python train.py --n_layer=12 --d_model=96 --n_head=3 --n_kv_head=3 --head_dim=32 --d_mlp=384 --vocab_size=8192 --activation="tanh_gelu" --norm="layernorm" --norm_place="pre" --norm_eps=1e-06 --positions="learned" --qk_norm=false --attn_scale=0.177 --bias="all" --tie_embeddings=true --parallel_block=false --init="normal" --init_std_qkv=0.051 --init_std_o=0.0 --init_std_up=0.051 --init_std_down=0.0 --optimizer="muon_variant" --lr=0.00456 --lr_mult_down=1.5 --beta1=0.95 --lr_head=0.0114 --grad_clip=0.5 --warmup_steps=200 --schedule="wsd" --decay_fraction=0.54 --decay_shape="linear" --final_lr_fraction=0.0 --batch_tokens=32768 --seq_len=1024 --doc_mask=true --train_tokens=150400000 --steps=4590 --dataset="wikipedia_en"
Each number is 128 + 32 x the weight over its row's rms, rounded and kept within 0 to 255. Layers, rows and columns count from 0. Numbers have three digits each. The size before them is the row's rms in percent of the matrix's.

# o: layer 2 attention output (transposed), 96x96, rms 0.13, rows 75-88, columns 0-95
# v: layer 2 attention value, 96x96, rms 0.178, rows 76-89, columns 0-95
o75 091:157087115164103142175112147078124091101146127113173187150126121087128133139146150159223099132084201121131055132142146134115140182131124120058152126114124130141131150126106134130139129212147100127040082175127154106091146108125105173121085127119149120079194082098119148097150094116150120107
v76 092:100077182099147100042093103156093149183086148141128137138086197145171114139150116024114131162096105118154149163096101089131156191178166182159175115138128111131092125146095113147129128126119117162118122171124149138106146118114123208146095109085143111100093120113083162113153142154136086104
o76 070:192131089145084155143122143078141143141142113063132199160128132087114147151121154195138101104110156152134144120102124142068164103126151147092012157156123157157128115146100167082117132221138136104061089179097145141079096144163127131102112132145154089127140137114137168107114116150081120145
v77 107:148201108138131169109096109120092141093217192092126167093104156132102096113129109116119212070167126102124140171170156103119114136143122122065115121127109127136194104107161095054146091160117095100159126141119083128076144167125089115137106175156137102069132114143154116090176165118113163126
o77 088:156124101133142113113158136173104139145122080118140068149104100146121155116103126131173125162098139180124164072139135216118155129071150118167179186129083070072120110178168103185081135023139098109097094128089124117157108113110140152097150106098110130145180149127115155122189137115134111165
v78 085:128119109116096131159152195117160114144109132128141135080061071123144157088166118135110087141087143154151139153057100129155121110159119086145160137103122202118100086098139108162150094149134189153128074109080180161157103075106168165132088120095125183193153132136119127160088136202121162174
o78 065:128093187137170171077078167090138134114165140106150126147152122086146115145180128128096092135155117124163186127133172098190115122101125063150049094144068117145102148179111177113131102209095156075093134144178072120107167138122124139123123145193154099104104151107123136119114120125073143097
v79 105:083121122103107107073195101138123116153123188166136138176079155088141136122135133167155107132119157123130133172100160086117098148123145079141116051152062146117121052178124090148151146138080141099130120126123079150169068175112087117091119200157169117136133114156132134160128116164163091203
o79 075:122117107125049122107140182048065084102115128155205095111120162194148115131106131168110115150090105158118144177113121183122166145094144144080116179144113085121150152108093154097078129121131123146132130163145121149088069097139110154106112124130167101198170098106170112097169151157097162176
v80 099:153092140149122160123118173135116122060132115086124131134161128142175115126164191100112205103121115088145079167191121149120090153153075130142077179054167073149171158059151047135161147136150143098129120118141175158124170177083107128125119126114095133119135149128117108161072106141171127120
o80 073:102146158125143185103133157154175130149109089182090072132126053149086097109115109077121118132148125153151193129127094118159085132084113108174161111165145130100194080139135157168126106032177091142160173125158094121163135110132189104121154100128104172075111153140118117154125162102086131089
v81 102:151139155099105171171107143101104119126141147164155132133137068051172096137194133149068170142226096078111137150153140138107098084129206136173146157105116158126136118068083117141165107150148126156126121084115103097124149140116113136150120106068081148129140150149091092140169152117057119174
o81 072:130111103146186140130156134096164147100121090117129088150098125113078218081132091091131133108100161112124148139074136118130159131107172157134164132145133066153107145154187153142090089035127138122174076148168113116176173131121103114160085129170102122084100195170138192129094139111146103090
v82 092:186117118102082122163098137119082106088145147124119151138117101101121143188195079107091138175164102105162124162116111086136116087124129153104175148198118135125165121043131125196126131132153109186156164098093120112102166148066146132170104142147068138120117091113158035171131139123102134135
o82 070:151096157155223142083100126146150166136138062117104137166123101089131138107115169149111149131156163116119172078132175161167122097092124069157129085071119110143135078163176166147158106090079194052077124107150123099190168112129129127108134140161103098080132169154100155096110125121147130111
v83 086:172108060146099147159123121148174148088106169104166121137113087095143136136147124121130202073138126122139117133157114188147077132128152141122074191067122144135135149084115057128171101143088187119062094117118203142158161156092114183127153078125096104121139136156162136135091166094094164137
o83 064:102115159120175157081131221162105110146114138163156092130149059198126135112149092078057132124142093115111126147102152097205117127083093074120192113132135068110120142134126142125132137068133124133178117105155065162146137114080170089145124124179110141118115157123119116155164198143121143114
v84 106:134137096145138144131135088178146131136193148129132089112214140098117106168109127118174160134104175177139098125132113146116146152203104176091079150142095079137186143121120126139148061161147162119107116191133099176081089127113080109076148091161112134090119111040116137135116158134191119110
o84 080:089114124105127119101114144143127121097109096133127063146088100200138142154119096113086159150101101099121202144125146154149145088101159107159178134111161133110117121159168119106105136000148143104227146080152100130126122089112168130125162110147103127158124141092167142137154166141094154168
v85 092:125109132175109121076170102178124123101100098110121110186152174121147100153123099100121097192145126181155096177159088036128127118152105167148127181152168069115136146129150149162113088116138094118157147100070136078119082178088123088127177134119111116092120110089144147138092134083197118074
o85 052:123082095164144158161116135064173087119121129202152173137139120120123081132103163129151144107066129111109135132139088160043169100083122139033149133136134143133182110119074171096166133095137121079102162184150173166109103111135170176106131127149153187139178106124134146091114120096111103120
v86 099:118099078179169089109109143122146114176094127090095133116174088178080120148181084102104137154142067138157173105121155146140151115144097156069136135117154103153174149109115151129077171106124100082178137147132121140187155156170132074154139099071166158115081132107131190151121119045148112080
o86 055:123137125093170143156123084155154096123140084061163204107101135088167094147118156147155090149099193136112113091184108067133111143159127119115156084079109153160150126150128094131177115176173096129093160142143160143093139155102106166156142151110106066062152108087126123119119058139167195105
v87 108:177115139151143121142115153177120122177081124099100117093150089154136133093135154115092162096081144150143157132093137133116095182150156163141183166083163105153153113100174114094145070111096132213127169161113127122116162183166167106131171112194141118074143093097095091130071130133047140089
o87 079:191069153112179196091089147088141171115117104132113144156152127132070090175093107152174109119126170103074114150106135091178140156122145101172078137139125070144137103099111088118129167154126136112080077165176139123090173160153128134145098161098083157065134127187167126099169156140145098097
v88 095:124145091150061183122100096119114063218183140136125118095129100131102137053134133180174156061148129154144104148143133169135115060107164106100093130128091105143135172109133148108146121097164142100108110074129147122190105179100084162088131122134177104159149116184140116157144107170132126174
o88 089:101082177140161165132122160095186170106120108126155112173085149146145165141133099152041114151115137116117125116156168094143163162105143078160129073108171134155136141126111098131095125018095148079138076136194116143105117130115145171209093127152097140073116107160116146135145141110148150077
v89 094:103108122092104137143117148095114160167073114108201131117068093103168165102137152105172134092135096151088195168110145150147185160095156107102173071136071147136156118146096127125143127097078124149133111150161114131092154098116115147102138149124149126186140203180099097080157118153078166207